Weights of a small transformer language model.
Size: 12 layers, width 640, 5 heads of 128, MLP 1728 SwiGLU, vocabulary 9508, 71.8M parameters.
Architecture: RMSNorm before each block, rotary positions, no biases in attention or MLP, untied embeddings.
Training: a variant of Adam for these matrices, 1290M tokens, 9725 steps.
Each number is 128 + 24 x the weight over its row's rms, rounded and kept within 0 to 255. Layers, rows and columns count from 0. Numbers have three digits each. The size before them is the row's rms in percent of the matrix's.

# gate: layer 9 MLP gate, 1728x640, rms 0.0318, rows 1293-1327, columns 256-383
# up: layer 9 MLP up, 1728x640, rms 0.0325, rows 1293-1327, columns 256-383
# down: layer 9 MLP down (transposed), 1728x640, rms 0.0279, rows 1293-1327, columns 256-383
gate1293 101:138110060135102127114136151101131165075126145135051152109181166103134122117101137107134123146124137101112147122102145139074143146147101163146069144134110123127122115146114127101116093110101118164138114154160146120112155144128160132154138082106138128087131113106130139154109164131109147125119116135145149109107089137157134138121149121122144160084111097146105178114126095165134107128126
up1293 102:135135166110101082175107138151164092124124186115130132120119172142158142142181129155118154103168096135132133130140136086123158105133155145132134114138145113121129125111133131167122134150131111134164138136136099103121110135123133160137140134156182100127115079102144124155120121116118167142072159156155119190137139122118107140159129160157100108160108098101153074092163107165144127160148
down1293 102:124109135165155125110122157158134132099119128171134154109088114131136126133142119178109127119112158126135091114112167145142104133130088124100111097125162136113126127094100140155127133119107141145143142169127089162126105163117133158111128132123144133139111109133124134097133131112117130089104124150135081125154140125167115122087101106126129136107129162123103092070188141109153157193091
gate1294 098:121163141125157081085100130155105159135141107145115101126093138165122137075103144135120079164145158150157119116097089153119162107110092109134160143172099154126163133118109165163113094145159141118091117130121187138063144139110105150118137113171109114116128124160148147119087099108148111085116158176127085152078138103148121095143106142038138123179166141141163126089155128153117139117183
up1294 099:085108136143099145154109135147136095133151111167138118204126141094101135145093111132142134110119123142114117168131100119146097131125159148100164157122113108100112130087115092097138157142132164128180108139154141111110153143137167126109166146119168082105123110160132160159098126181124136141117167080130126152119140136145140145139107121128087131106078130134154124127120131142134148117110
down1294 101:120137148163119119112091151146115145138123162146150116183108152137116122127143151064148120127095093124114149151133087133171146128110137123143150135117180114171112104109124107143139161113145155085091168117123114159121168125108132149113139125125139071121135165119131141162097121049075140161120141124162138134134106162127139090115086173090102105131120124135116134131133100094132143111151
gate1295 106:099190115145100170131112137093123149121131083075123107124140161147138074094160133142168112119130168145133143132111124110139159135143122085117133119142124132136110147146093103139109138129143152135119123116098190135108127126156115132152093137140110156150107135153140123130108124117162104115152091148120103152112170110113112154167133101115119097149180123110154134092158121156092148162138
up1295 105:137139129136174113109179184123136112117125139135151106116150132109089124122089105099150163123153137172171133096091135124149113130126100165118113132122114164147152165126115098117159125115153132115146102121101124111119096131140109108134136149128147104088087139105090138122116133139127139132159137147128141144098139135149099119118175156108124106123117119146176172151095120132125120136127
down1295 104:217126125159169092146112141140135140087141172125188136131100123109140114160120152130147105107142132176111126154117142127101066102132147144122070115154098151120144120146107150134153104118133133112177150089121126109142130160119152102124067141135141111103140127162067149154108096142101143130131129076164134146135147167149168125136141087120107132176170176146096128158123128115142149154158
gate1296 099:100144094103156151096124122115165092101156109166140118148105114088057115128146112162139141114146118115142135127121174092107104120131141124089155123126086147160161108175123123154136135172144132103159131106152130110107131133067111154108126166138115128141138150143130134087090104109116121144088106125086118135142134108145123089124135174148093105142143091125121111126165124109109135162165
up1296 096:130055112114156145125136113145094159146128102137110131085091120131153139167136087111126173094124155136135153172136126131115167107129163161164129134126166140116132102136090167129132156089149151085106155118124131114132124122124132176149159125120102180165134079166122123131068123143108132137153117092128125167118124105162109170082113171123108103126133110111110126153121159121108137131129
down1296 098:115181154064133125102118161101138112144119141150102154093107110109132117096077137124124143154097145135100113165138134092164130114137123124104080163107143152155159106081145095144136141137117100121154128140132123104114165119123127139124100138150114132111121168119096148161139087139123105115108110133161124123068125178093106094119152109146140079104132131152120141146135148165126133139070
gate1297 094:082146147125152128108106186093143119112146145092120154109128130149092120096111114156116137135103141106099189140077135122116132165115147159134101142073130133111141151133119111137127152164115122096117115182107113131150113169126126143134119167142129162122114113151096147163116165144142165175115165136167114094125157095137114102093146148069143115092111084144137146111124124108169119167112
up1297 093:134122124155125148079094150122120138124146114120112157138123106060085130138148143143124172107118083159128112107135113147149118144122113130134131173115139142140156132176112156128144132111110083134100115168122121123117122124155128142087122115154093089133140118150099132124126122107142148113142114134079138121100132159145138107117096098117127124120134135139155140151122148149128131149114
down1297 094:184177128116108185120118105092115145143129111121185130102116125146121148141144118115132127173119198098169115186140180147126101132131139099183137144113176119123114129179071113129127068136142114138114157090090139142122144099140138094150165103122126150157077111176125146099124130165118132133147109143151135164136154160136114118080108115122088104087115168158153125167141105144111173111129
gate1298 100:106138099119144158103099126165111146120134105128141101105195108152110125105108155155120109109146112127168104143149146168113140128105130154146139102148132163113128074142145144070077147177135092168067128145133134135148176146117097077145128160100147120146141142127160164163151119093134119122142107116151129141098110100130158121119095145164128134167103187119122147082123131121085111150153
up1298 104:148083141152134097142175128134132144150117135130096139129149137132144150110114094102086120119131120141152111132132138148191112128137148151156132081121137139084118129143122113113156108129160130123141162165107148110103130159161116179150167169108085136109119122101119154109152107111146131133140117107155106107133121123149125122171134107107101112119144130128159132100119157151162126126087
down1298 100:147080113162091100160109160101101153123133133158161122145054119123144112153114131178128144121152122154133122090126101117183086113111155134173101128147196104119131095112069165121131159128121093106103096132107128125108153145150163126093124139090121147157175148130058136103145120090154131128149114138099126136152150133106158109104121146129155052089136136167113124096153163126149158095101
gate1299 100:131134138180109177087094117153142119097122093117093127158103117133078147125138150137111112120139123126123104139109166093126149124149126143127152175160111158145131138088146129115151124125107105149158107154181113122143135101124077146159143154125117138151118108162127097120098181110129106117109129164125122152098168129160111114151125129143121130117123134129091174129166113120090130184144
up1299 103:134125131128146147132136123123149150104139193119109173097128108111086142113121148115122107099092120146155122130130149128139130151121141131071157154058142137138118153090112125107133099093144109151099125107157129143107135128165111145128142132122146154153114117141128140127114171120097112128118117124148105121163139125148086145130121138099142134110130158091103130140127049116103119139099
down1299 100:166125098123161154126107138128141116094142160139126122117110134086132140107140123117075182128146122159108065154137122136108093195120093132131100101087122159138142110116146147130132129142118130082131145182127109112170103140122186128127150119155100114116150126137150108152120122152135125132131160148162142120124139087129175167166111111153130114098126126142155112132176122116150180084110
gate1300 097:101099139136135154137128151172170134135103146100169133131136127148156086139168096128072146137157113095123142146138080182123160136104139113139123154165144119158159137112146163131119135113140152145154105132125104119104166115139125077127117149126145140125159150188100141125156139106119108122118087084080132065149176128104089148098150066138128090107125149122115134156140147119118145189120
up1300 095:095146137129115069126100142119147060122124131094097158099149125149138101145121110115161087128114141120162158081136114128093161151128094142129130115155117149147130152098119127132095174142138105142090140083155126147118157137149075102104115133093115069102134089136112162138095141116099127142084096150103121085122131130152106126128147151111115149121102110136177135153143116114107117152124
down1300 095:127118113134181160148166099126135176084105148148141132086127087144096109173133164121116134134124126115125166155105174099098132142145124135147170156107074101166109123136159100124138092088122083116131140154091139136134118144109145113175109100131137101134088118127127107079091096128148126129158142132138088137098111131147111133107122078123140138157128143152138140139132126142166126131169
gate1301 102:145125147162132088131171149180136148115162119175124118147125163143098125140156108165140142138138114127104116123116137120181068089113140111125157135075148126129163127112141161133096123142102153113147101096131122132126133139088146123128160137085176115149115155140119173121125141178113103166130119116144160138130135090114145124120124112093138125055110099100101103102132143131167152155093
up1301 098:136167125131124161129111150124101144119122151145127117124121143166130099110139120150115094136135075137101101167172134092106160143127106156143116127122113142175088102114137133127129127104170144143119142143120160158165171108181084136051162132141118117136159127142121146113129129192141114097108141165095154163136144140123061090100133138160106157108130156101083133148122156116125141123105
down1301 099:088117100126124095101122106077148137163094089139122135152108150122148107130137112056115117092119170160137130142104150149087188154109128096141127142130124144133148119120124100176111148092172102175111115130163117139120169171129133127113122140134120128136160138100124142118119079083128160101132125159170121128142090111139164147138119095108149089159180122154132142103089115144129088136107
gate1302 095:130133123094102171124085121115118097095112127147132085159133106065109128153164138145124156135172089110096127151149131132147148156137119169155130129103085151111150110103124129109159124105093161106119155125104141128114157115168149093125135133151138086113141109100133138117093117135146128086144077083148136116153110092122117102160079138136133116132172163120101117079094148101127098137072
up1302 095:157137111141142151109123105128132128132091176135112134129123122141085127109124137125159123125128099158147125073133081150125133105126100123122104131111073106160119099107122110076159117138130173079168151121144174181104151120107143116135121148142088158139119090145141105117142135111081112089123143119146107144122109149117137136135071111103143101146167157094149129145074108117101092141084
down1302 093:153120127133078155144142130137142125136100088143156128135100139163165153149148099118140132173103090151138158123085075097129091181090140105108115109129119155156131115168159183171116137162094090130131175157151088139153116110159170139114166140134161139096165124132130118131130133144133098162101107112115183094199158141144158128130154142126148102146130081165120146106152105121132102157118
gate1303 095:155159076137079124141160144090135151123107130174115142097118121129141093116086107100146138125108122139151142133137135142136164149135142108072108152141126127133154137110085090076128110147097147128124141112132130074130154159134149148174179146130117146141140155094118113106131132122139141092118151119112113118124125154125104105124112103066109126138085143127151155098098109081148117086107
up1303 094:132094120116090127104082134088137081126135144131134111121102143151123092099180106122154104157174138092138116124127060135142156131111150137136156112118139126125134157132106113115126099137118086151113121176140141131079136163070109166138118128134110108116195100134130147166125102119094098147134113159101132124136148126111115153092098106127077136155189113153118159112142124143140117107099
down1303 096:078126107145155075055166114126170165111115120131118125168112129116137120108152149090118115105118132149094138121121133153084156163153131093116098129118102119106113101126173157114093131142118156102127144114140112109134125123131111121114116117117149131130131104103145105137114126090110123134184104135162136114151151131148120118110144134179103173152139150119184120152125112114194116121127
gate1304 097:105150115159155116142129110101169110094142071152132165107119118103126133120142133137138121099153131111123103129143169139117102126159120109111145130147164164154148105152159113164189123154141095121141097079144151159112109096119094141149130109094089122115130120112132174164144141136137127139138137127164111170163149138152152128102154179142159141098121109138148099093117169118116122174156
up1304 095:162128111095152112149152111098146110096153097125151109177121146123091110131091096119108138127125099120166114120143123116137071095115137138094137155122118163148182140156104162121141115135170117122104168157142128137110128139130114127118156154167144124126101123168120161119113121129114115120143123164118134144131154123141145090115128134116086127131144120110149135163087132125117107127118
down1304 097:128141118158163113185133157164152122130117063128145173090151150118141103124136097169132136136120145105100133105142170125131116109128129146108105131106146109146119135122143132129095112114122139097137145117098083127140135078160145138145095117122140164106151198133146094149164098131166145164138104190124117159058135132112118147125136137194129148135089124171144118104161123107110121106153
gate1305 102:137109103113110087118096132110085147135169083182139110155139096130132119101102154129119140141080090109102071091124094113075143125134114165103166120137120167098130118105162107147153141188136170128121118157123136143175102098133156083125129126093083126117101125191116135120150129111089141144119125112127107144100134088136176095174140094108183202101132139145128122121114102119087128133107
up1305 104:144104093157122144115159158103168148145122086108122122097129128117134131126118139080125087093126131129161140096124125109120132110140171197108128107143142125134119089120100163121116137140143149111121168139118126122111070120073122108128125098111128114118122092159091140149124137118145118114133117105121123126104146121148113141120121128108162132133153159123156129106167159086161111154149
down1305 102:125123147110149146151108100195099129126100122120112101097148133130078148166127067085097158114135152160157134136100145154134148152121107108111119093163159145133119153137134108090121127096083105123112116120084156094137145186130121102128154120140170128140151148143124157118127086113138126099140115132122179136142125094105111102118098131123117141139104117097179138168115115122173124144099
gate1306 091:078110097118084073110128142126129145112129156127164088083125101117122139110159140113145150140119105126090160117134120132128136118124123143104124151131137138110070129136179137122158136130143144113117125155117127077165113113143163135148103081117134124125174152145133127086122134130074112141091128148106099109151145098166106145119188115111165096088163118135132112097139171116114152127092
up1306 098:114142087121118139152132109146115157161140103162070132147107127134131139098095119161135101150112102157100140120131097144099130132128122122146129106123117149133089132091115105156128113157104115127139145107116136103131144088089107094148115143134134119146130109102087068155150109098185133131142165116122119111065119134106109119142115137161108150113140130149173158099113099092171135154107
down1306 100:092128096139064119094173131146131152099159138131138124153108110151173107118143154160144109100175086137096123097117135108146167099160138163108095134118104127110112143083190108105169170139115147098110107143114133161134121136138149112119107139119124104139155117134075150142114136186089116171150129132063116083218175119103084137158164093085142105091140090126104103154120132128100146116121
gate1307 099:102138153124155079119097100125157099164136148150069141134078151140109119132149106137153134131072133113127141132138161101100158119115130148123160154118127133161099101102149115077141142143132137109117138138108143158130135115149122148161160143147146131122143083175155125097087123152149161142150106149126104121115140156113135149102133122100151120124140172094170160151129143134110128155137
up1307 097:163121145106131102127119102106127128157145111139108131169095116124168115151171105111111111097172131152172141100176105140151113115114100103140143143100090129116089130141111100147146160153163147214159125095096174129108154139146149140095100146140153108109108147116113105149109123136075146124156117108155116143144143178118086140108116135109148124148153109117145083111127087114134085076109
down1307 095:137119142091118104051130142145132079129090097104114085130130101166146101136118161060097139131136114076114149154134113132162136128131172135126133129128100142102141131122126128150093140096126122157127119093125159143108100132127155106166131089108126154153142120146165112118168107123126132134147144090126159117130132086151108114121129084092141125113044104110094136109115167125138123136104
gate1308 100:132095088161136103149067105156111158138154127140101117170153179138162086158143120144119123108129123103148098161146139103081131188100142125113131119131143102155105119091119115155157093124094136113131127122129129167103159127145163156130147111103132125105131142137114160142137104097147134094135088138082186117105148096128117089126146115117100174094137131110118171147138120139110162095150
up1308 100:149157107131142115075132113171124167108131099142098126113102143162111148133099124134136177158161125126109099151060140106134130131101161142116169055119098102164123124108114141135150108186137174097145099153100116132096131124130135120128125125149112130147126103128116114153113078110131100096111124122145146167128115136133124130141165143116089143149127130123132178211129089131113118144120
down1308 099:138140122175108122126092175152125140099172188126137087114100125143162126118139159078116101103094145124130161163114166121115126150082184089120148123085144138155135164152118136168100124168121146115126120133173110122148086120114126147142127142142117137113121125108106121147122110101138126105152121103139114122204076139183120105122133103123133142153130166105096126124121135137088134121121
gate1309 102:123101128133126145146101128123124098145171126161072124114113143142142132130105135184117159113103154098100158128103132120134129181144095133119160113131079136101105091164154116139096143133113111112083147123120139131134119145150128096135125137175107110158114127144124148119058136116155134108118161123132122118118132138129137082171157100134116119126131100175124078120163193123123116111126
up1309 104:170134111097129134147163133143136112152096172105146096142129071110147054113132132096129150130116105115090101121100099131170159087152133067142149135163128112164100162133191160159106156116145094113109156152116177086069136127154136146136123114124180139159148117112151138087101145139117114143124122109168131099124122099116141100118132149140052115119150101124138133144114138160080156139147
down1309 107:175105157117076140123141184149099101132098115099194116105129107126142078097145115108138114135106113166137117117086151142136135144100153085100156141121107129131130138131164141152118137148115113120110151161108125111130121116107099144099126114116127148137109170132055114135117106124117129132156108125137116104157151142139128120118107134134110106131154128102173122125087080135136143134150
gate1310 098:122145116074132073124110105153124089110111125175089146125179099152121083142084136116110167162091111132124137129141147117170143112116103167118110118126108116153108124133139116107116146087164147135128087166196147132142115149090136170135113166108113112145156122118097119136151132110129100172138125112124086129113135125090117129106124116147156119110159114154150104155178113120098141148112
up1310 100:114125139079107165123178173149122123152117146151130114125125137143148150091136104134121134118109087119143120149113097091111161146153163103126112104127132116161124137143119084191145147115114167105142112149144143161098119150098097143071090129109139136139135110122161151057080136115096130137124113086130141144175124134128089146138156138125144145181090107139113127120129135154149133168142
down1310 102:138167106151155082119107139093166091139134171118073115136138119120126124116087105107098097096093172136128136142162106123073114170139093126117092154128111155092151112116157110147138144180129151143141141123117132149083076125160150119117105126120137152117144149108140150072165154114127075132091154162110118156069130140148168092107108165136112151109134128135097111137110100101112115154161
gate1311 093:129138102144113148147141137111092089163087156144100132101122154149139143092140126110132091112130149099124099149107159127067174132147068134126063133096107154152155092117133103122103132120092096162073134107114079099118095087142133108160144114146143141092146163105147074147117139131153136109103146159115097125138114149133089115176164130130124145119104091135106080111135112105133139122120
up1311 096:097108129114164128140099108152106172122164122093157120151123146086122152094139119093144113122096141160090142125155110069164168125104159138106136110147134107110143144097069113184091117120137175109131128097103103145128125109116125125137142098183093077133104151140132121124111125131144164149131127121120097115135135151106147138113129140097107135117113124130153162108093123141150105169118
down1311 096:139120135124138139095129169123173109115148098094170144128127126148139159124141126127104146151153124116108123125104145172161092094147152125183139148110139104128143137124148120147149104135100158125133150155116147132115117101097115144091137141105117117075124118152131111113112146133114120087166098124119141174084117084135142144105111107162106129110112158172149139146097140139140133113142
gate1312 095:109138126122143116067097143089115128120121137079137088110144115115141143132154097123123161071110125094142171154118126083127110149176171139159129134166107118133093167089121113140076123133148132148129169160121112065131141130131068171098125127102139076169116171113165143119156098107139069145129085120074133108131136122070164104130105112122117104147157095146143134171079121131133091142118
up1312 096:081120150087081106155175147110100123149112167112138131152121093119134157127142092151135170086140117133141122110114094083100173152123140086135126140131145131128129125128141088127136118112160136129140115119152113124149123125103116083133099132087140111116112134100114149135146134098076121123110133123128149110117129196092143142125158136123118075171160123133143139144131122137137095162135
down1312 098:118140133118136186095149117132138153087110134130110153124161121149151107140112136109102178153129086119144129111082124142157125102133122117148154148143162125098155092130151157169127110102123134101057134111132156115113136140154129149153138126162141115109083151128147152127120133158120160134127138152111111136145142142117141127142136100115145135156097151192148121095159159183141083125129
gate1313 096:089146150102118110138145139141101141122097136136116142140100125083135118122133091154115136109091131096136101124148107140124154149130153168120164122120154126148135058087129126127152176156073139107169092195101149117119100116153126104125106147153114087137136136153121121149104140128099132155109112145134118090147111140123162132139121126131131138085152090148131113113159191150127138101138
up1313 101:145132103114102117133176154164108101104121102139136143102120121112124113089149111127159085150157126104119113164136148114140122112159207175135077170150153114093104133136134133069121164173109107118177161149063117098144160155178136161088133135138146110169134100128133141137148166145116180150140166107093121162192112062133129133124084125149159130130145149164105147126101157090155107127158
down1313 102:155107133115158141103097091107137101125130112099145095150124142126115159167124135125122105119120146138123182141135133132101123086108167111167155107111158155102147142131115140111128103113123095149114121125116141118136136149157124129134133148117150156092109154155179129164108118098109117142142132161155152164115133134196101174147128158169145111117111178097142123133144099142193110139125
gate1314 101:131128109154137159129129130138136088110142112153123071150147153161119090123089132129122100102124138101130097161160142133137091105113147139129075145138129117124122091107160124161138124088106114087129161141129146108137121111144132167105095077073121138131130145116123105127108116103148129150102100106122138126139166112121171139091152128108122094137108096134091113114165113129127150164119
up1314 097:141145108126120105083156124149126151120122081137135122107118116142133161116115098134120088116093164119137140119084149107168164146117065156132121094149087118145163131121137101129089162131119111125143064100132149169118096166134095117111105116105104180123155114124125160128114161120144147113148132134114145123161109084146128119125125124139098106122150124161120139131122147110085088147113
down1314 099:127096157098103167130141134114127141129167116126124135161170124128166115151161144148143164141135166126112100165136140162117146120118116143117156174095124129133151138141097147142128144117153121157139149171109136129139156128128142123113132062125137131149127117139123163070140127058118112121120100128106161159060154176134162130117113087105139082112124131148086164159123143166114118117116
gate1315 096:139140160153110147135123134082046133107163154130140097150152122158137122157134144175086110116111148100135106121091144110108122133059112099139131096156102166103112138104153114121142118118137103141122121181150154141096163149118131130112167147109125113162143197144132148130149147125168088146144095176117121156116087101113105099156171100086066129115086148144145103127090087169122105119107
up1315 095:085148147136161175094137154196094145161122172132129126159143111126126115090112148114122154155144046124141131134125110144152104158149129119131120159147116155169141108153153131136123137139136153110108075108119115136136127115126130068124136075105150108147140115171165143132119151133109133106118115139098114166114139106145110115101151098110201108106132123146117091119142111157106131076134
down1315 097:125105134135120121128074098136104175131130120147147118131119114157183160092128138162122121143126120104160133128108070139115127137067128109162154067137135147149104136132147120129157132109128116128125154129091129115140109102169128104110110140107113144115134124145138128104163147108136124102102115145090146157141169122128108120131158138124135182129145124161164136143104122115103104093140
gate1316 099:099111107134104140178116154101129133113110150132118116102109097165148176108114096122134158126154128129109145145116136138181089128143131113141121113134125131128108132122101151135117132192126125095156102169097138159119124142122110142115144079109066081122124153103146101117087148150129154161144123101127171149138145130102138131127164039114079146136133108122152106121130121113150171116149
up1316 098:100140102165109137145114131088106127149141141117142120093089117140089183129139110124142095136117130108117152150183087134113153091135092147162160140099156124124128168109120091144114108146111163096116133126116164083084135120121112147145084132123127105150186150103156139086141142141146137137169190140117150148132111117142168081123113138111093112142116117105106138128137144140124108078130
down1316 098:150155103105121092170135181146127177168170126152098089146137134123117126134143112126131182104076118100156144142112161128149127111157127127128138150129149141103114129162143084121142081094108140118134098151093126115130123088155129107123123096107132137106118107136144117134115102109121089142136097158116128118207162123157122102151108110120130084137081122130151134096088093141157125066140
gate1317 097:082127114117116104136094087114138175145106138104123119178121154139109126112130145091123160132168093136149124137164123131132141114150199106155132119136158130169170117099087117135132123153110088148123085094132114129104171138137115135128157136053114123109108070126116112125148131101107108113140129135088127147100162137115154145163137146132140127130122146082177169136134161184099122111091
up1317 099:111152131116145169124130111122117139172082112137070116115144119104122144109132134098110120118130125132154141147158132121096141117140095116098122095103131104136130090118082134091121149137121140125173134129135087114156131110106105087126134138138192117114164141171127117164121132095148154157115139141168157096101134112063136177119119153162131113090194165126130138148170130130153135161098
down1317 102:129096116065129098097106098136141108145108120108137137123134141143163124103164101117123163115155104113120130120127073145135105136143110083120127143116134157162132097125177094113090102116148172155123136114092105115149116120145114112105136169143131109131116131094117133120130147165116166110100158130135147132170114118106147146137109157109188106082161107136175130157149161112126117196105
gate1318 097:115132098150128146079157143141121130138104140145160102103111127125128135133132140115150154151136142111156105079119139153125148125177093180115118118118108114141097086115110101061101104115141155140135187102130139106096101145056119081127123095089061114136162106123120106135143104094141140129121134145104090097138150134121141101071132119132167164134115181124112110176127200176086127125197
up1318 099:104113115112135159133062165095153106106075102100100096094117095114109101141112056127169128098141086115091111099129109129135122111125148131095108113152152159123115122141100118093117125131126068150183116129137156156122114089099091117131165131121132113125135129100133154117136125082158160136137122108117178163156121162112121128122158157095126149153111148158098109115144134091084094099149
down1318 097:147130168138101183088174075095128121125087143100133104120118081188136159137150127046113151145121125152097121150096142142138137125139129136096169127143133110139139156118133140134176142132148113107129107151106107116161086139097149121163120165148121157155130109133159151161145160108144131108131100120144161152196114151113151081126149139120156119124125100103159132135089094143115160123160
gate1319 096:131136145143140139142178148147114122108159104109157130150120118123120134095127119126103138154129118156097171143177109118148147136132090150088139152140105091080121083144137125108138138131144128129104107133119122061114086120118143121152132115191100104146119133147098155189113161113119108106112114102114122117115126146128162093139151125157099106110203135090134104113138176155121125148153
up1319 095:155146135133079142119153154131154121101122124110166138146131103129114117109087170093156155142126107066116130111123143124117134137109129097136121143126119105131130126130069158119115134110175096147127183119102129138167120131104198118150135109133173153096102103150126122173148123107132100104128135081132131166161120151133152111113150119131105164145149117100118127141141130063155120133076
down1319 096:142124166108137156137142169107080152139119149098139126110159104162155141149121129156130152102098103148139091107126161170114137137157132097116121100122133084155119123135076132118147123158127114154131122132146129169169109112091142150134111136143101158100138132132126150082117097110123145118164140129089149148171136076156050129108095084102136164118114075153179121143118077163119137120122
gate1320 105:110140153143157118131129114156147134126101081094093078154121157140126134133144120103133143099125136113171121151148184139102104105125112171093123086164112141104092124123084126122133154142142146129146135098104152095110199119117119155093167114158130142172103116149170079173083144114121172116107144135119110132078152157097145162104057174145141135115135092142125147106140114105110135130121
up1320 101:111120131159146084096114160127100139150132117165154162143093168154110124143143173142121123148119131191130077116160119160148136133150142119171092103169158127140171150127155098169135093129109115165151119125156167133143092126147111149142078140140127107168144092131134136125114082187137109139104174135130118122130071137114133102098112158089113171114122164141120119092149142102135139120150
down1320 101:166148136097148078124129101104126124115103145073101127132151171140138073138177077141177118141142153132126158127131144163120129117129117159130061079170128113051109141149109141110098122149144133107137165137132166112086136098128169122107141131124120138159147128135136117111076146069150106144118124153127185107088139163150161124113096150091121129106105153079133147129147117128150096121114
gate1321 107:153137118152119104160126137109124079151127143135136133143082123136066162131107112152166134115179098097157145121142143127111101151151110134155093109183181169142123109159104110116134138169108111137141124125099130117113132119149148119116128145107112085110082167166148171112132117085126149129100122143118151072113150150124165148131151143114124122122150116163105106198140122113140145134125
up1321 107:162162088101132152151129107138165167170157163098130138108114140158142166148135105154107158119099117158141137192089155134156145158087114115137144085078156078157163154103108139081156165113140095164118120133174153128169113131116120122133103095112147112111090118119109116127130088149140080110104109114099123136123140094119132114150126095138152106143113104107150159144106125170112114161041
down1321 105:123076164126102160167158158115142123137094162128144131117110141099122100100145117171153107132154061117134110128101147125106109167113155141133120127156128129142106118135117119138142113139109103100143100135106110125176082168120079113136126139124122153131068179106131142118112092112119105124154137160143145135079153117161114114122137149136109106156138144174111132148112127126127109124107
gate1322 099:111161129119147122131129086141092166127118131109126146137129110144132139165143142179131154140114130168139177117113089115102103118162159160109135099118163122089118143164081124111113103130090123101144106115120118139128087155135081119148120130159123103132120138120097137092094162110135094137087151096143145106128159120119169105173142173096061121101095122111115152122119100145147121171078
up1322 097:115113077167145122147115136150124120168114086140143123136122189106130125088115123108100135136134133121123092142161139147130124137155108155113101133131154110096124108140110132126142091137122148130142092059153123110161104107104084103104118151142146151146189109119138116120158099118109143048128130175133157075144144150111127134156100142112115098106154178130129111084152144122167108080142
down1322 100:110115112099099117116131088100119143161154137147147123121160126106128124120125149103131187115121152157126134151120138116164076149099113119114091151068125073141159144139124068093136119116152084154112141144120121142121134108129186110140105162135170095103129174095130155104124090079107157125141143142096145104115109130128153125098109115113132170135142147159121164153145127128177087150109
gate1323 101:110120079131145155143122121160093138121116129157114167096101161098098117127086133124124156120109089143115129107125115120102131162131148161127121117144123137119103057140157136123139147131154142114121140119144146144141130145121155120182155173094148085188158161094101117185142110087130124139117076159099112154110139134175127121120130110139129103134134141142117133159103130164043124119130
up1323 103:157117135120138144131159156176082115146156152132112161151114161143078125157095120113122112093120132137145117163171154142117125148124165194096121135111123110157151076118152145110088130166131086150133103132118141150152097112133119126120141148133144119153100163105132137147139137127153120136105138131118116128146102119132096127158137136111122083092098164090153163082129144135143091134119
down1323 101:134139171137090124156148123094112114130136160126134126117117146155159127171118122102121116104117086099116103082139096124100163088122133150117117170094118099144111127155126120121116096119134126114143172159157126138094147153147107115077117145153123148138137130164146131108143138089133141135089122126120146124126072138094143165095143135146151108135122097156115148130116098130109122097112
gate1324 105:121114127129133135175099134128125090106119165131115147139128107098148157075131136149123130121173126095096100081150119111112128101134107107111115124088152131123127097154140085124159101108127171137142145058173111112061119130142094120155123103141115089119131155111119085118146161134096110164158102127170161119120103117132121115144116111163118134123117177101155110134134154109120159163125
up1324 099:144132122083127141126158144146121089113173113165144123125136117144144122147138091169138124134153136123180130142151099164170169165130155124103138154141134107082134147092125170143134101125150088114164073169140149167121115113104210163151150183132131148104111128117165153107094117093153120157127111097148097134124092115127087117081167144141130124106103117113108160150136130106158091147142
down1324 102:156130085116108121098137144137080130131126114119139115157098130127098129143151114127136124153119151148101136148113098092122152156151142150149136074139143087105157143133166155134162136161141126122107077158101144095137125145135122177143150096118137125128124108154124164190140127142151140131143146102126152148145150141120103128125163108154169133089098146153127122128135112116121130106149
gate1325 099:128107097086086186078102129145152123094137129118107116092110137119115101126109151126114152142121118145141116167171150137138171139125140090145129121145149104187134096138087134117158125135171162124124119116138094140113134108183130150135146094182086107171158101105149099196091135116140109113116119156111133120130124132119188139102119127120104121088143141115098105114122130121141107144092
up1325 096:144114130134163104127099112130150155173112103118068124107148133130117149115116124123125110151152159116115165143133157125150124146130152196141129139162130136110093077093122131146122139156168142090159122141139113121137133087099124186155159123107130127149141137106135075136156084118149115095114116126161100102085132123143185128112128160112145098095121113109115158125063122147101115153134
down1325 098:077090127107113146125127122153138140109123110108115186087084114125173168118166150173159146102135046123126125125064186128123110114074115077088096145120078154131153132168101121111168117143131100142151118129127128144132153140115132101124142090093130105105156155121133106162110181119149150163134136120132106123071110153124122137108160134134122113173163111154154141092132105107128149097089
gate1326 097:147131125124109126159128121149129147126116153134139132122138119105152155141119123166130093117134098147180117128092166135154160151128138143121124107131130127123121137079144114173062084109135088154139088144171134110141117145078106134159114123098143093133128145182109127129121139143128137133143100113164167128128180107132129151146113118108143121107142101184125122137126160170103154122158
up1326 098:147129159115139108100169127115147122112117128112170109151096108117112153117093123152132151132121175140098138120070105092126122142174105156151154135142135146122121140109118194115139162145123121090130126160133144149158135148133151104123131123133125117162128119118095188145103091145136132147140162162112066103138133136108098140144114107136148094149133103121096114151120156112155112114085
down1326 099:167175116111134152122092119145149133169116090115146116093135105132131126158110114122144124143124088138139092169134088145116131146150092131104108156105151113122100122154175119159029148130138121137125123102144137105119145139079176089083106079117100105163142151158124140151200112142149134142154158136126150123136088129173126131125164135170117114107132093138115118136118164125157129138135
gate1327 099:167137097101138125134107140147114146127119159124093128107108094156134115149141134158089126104099102145156121121142154136115079134125083173139136150138122125115131137118146145105144166109117121146086153135121092120153137105136138099111110149130105186142159118118100115152135155079134080156142126133123161140126133135128086122111106108108131156135121129128127159129108136187084135126091
up1327 103:126123075099121154134137143138115103109189132158072128146121157135086122187119083130141111116175123118130101124148118126167123110110132096140136096148154168120104153148157146140109109159082137135109116150093166130088087114122152132102145114116149111129107095145134138088138111133147087136093132118129132121108060170159109099137176133156108175152105102124126167114144120121114138153161
down1327 106:120153086145135095161110129174153120114171162138162131109143117129158084112136124102113141102124139135143141116141091141141161139108105097051140116159124159121123191153163147155129150161094127153153129141156129122135146122160089098108154134115133111118137159131114081127124165143122101109143119113097087164117141160097134154131104132105127101151148088122138157122104165123134108110145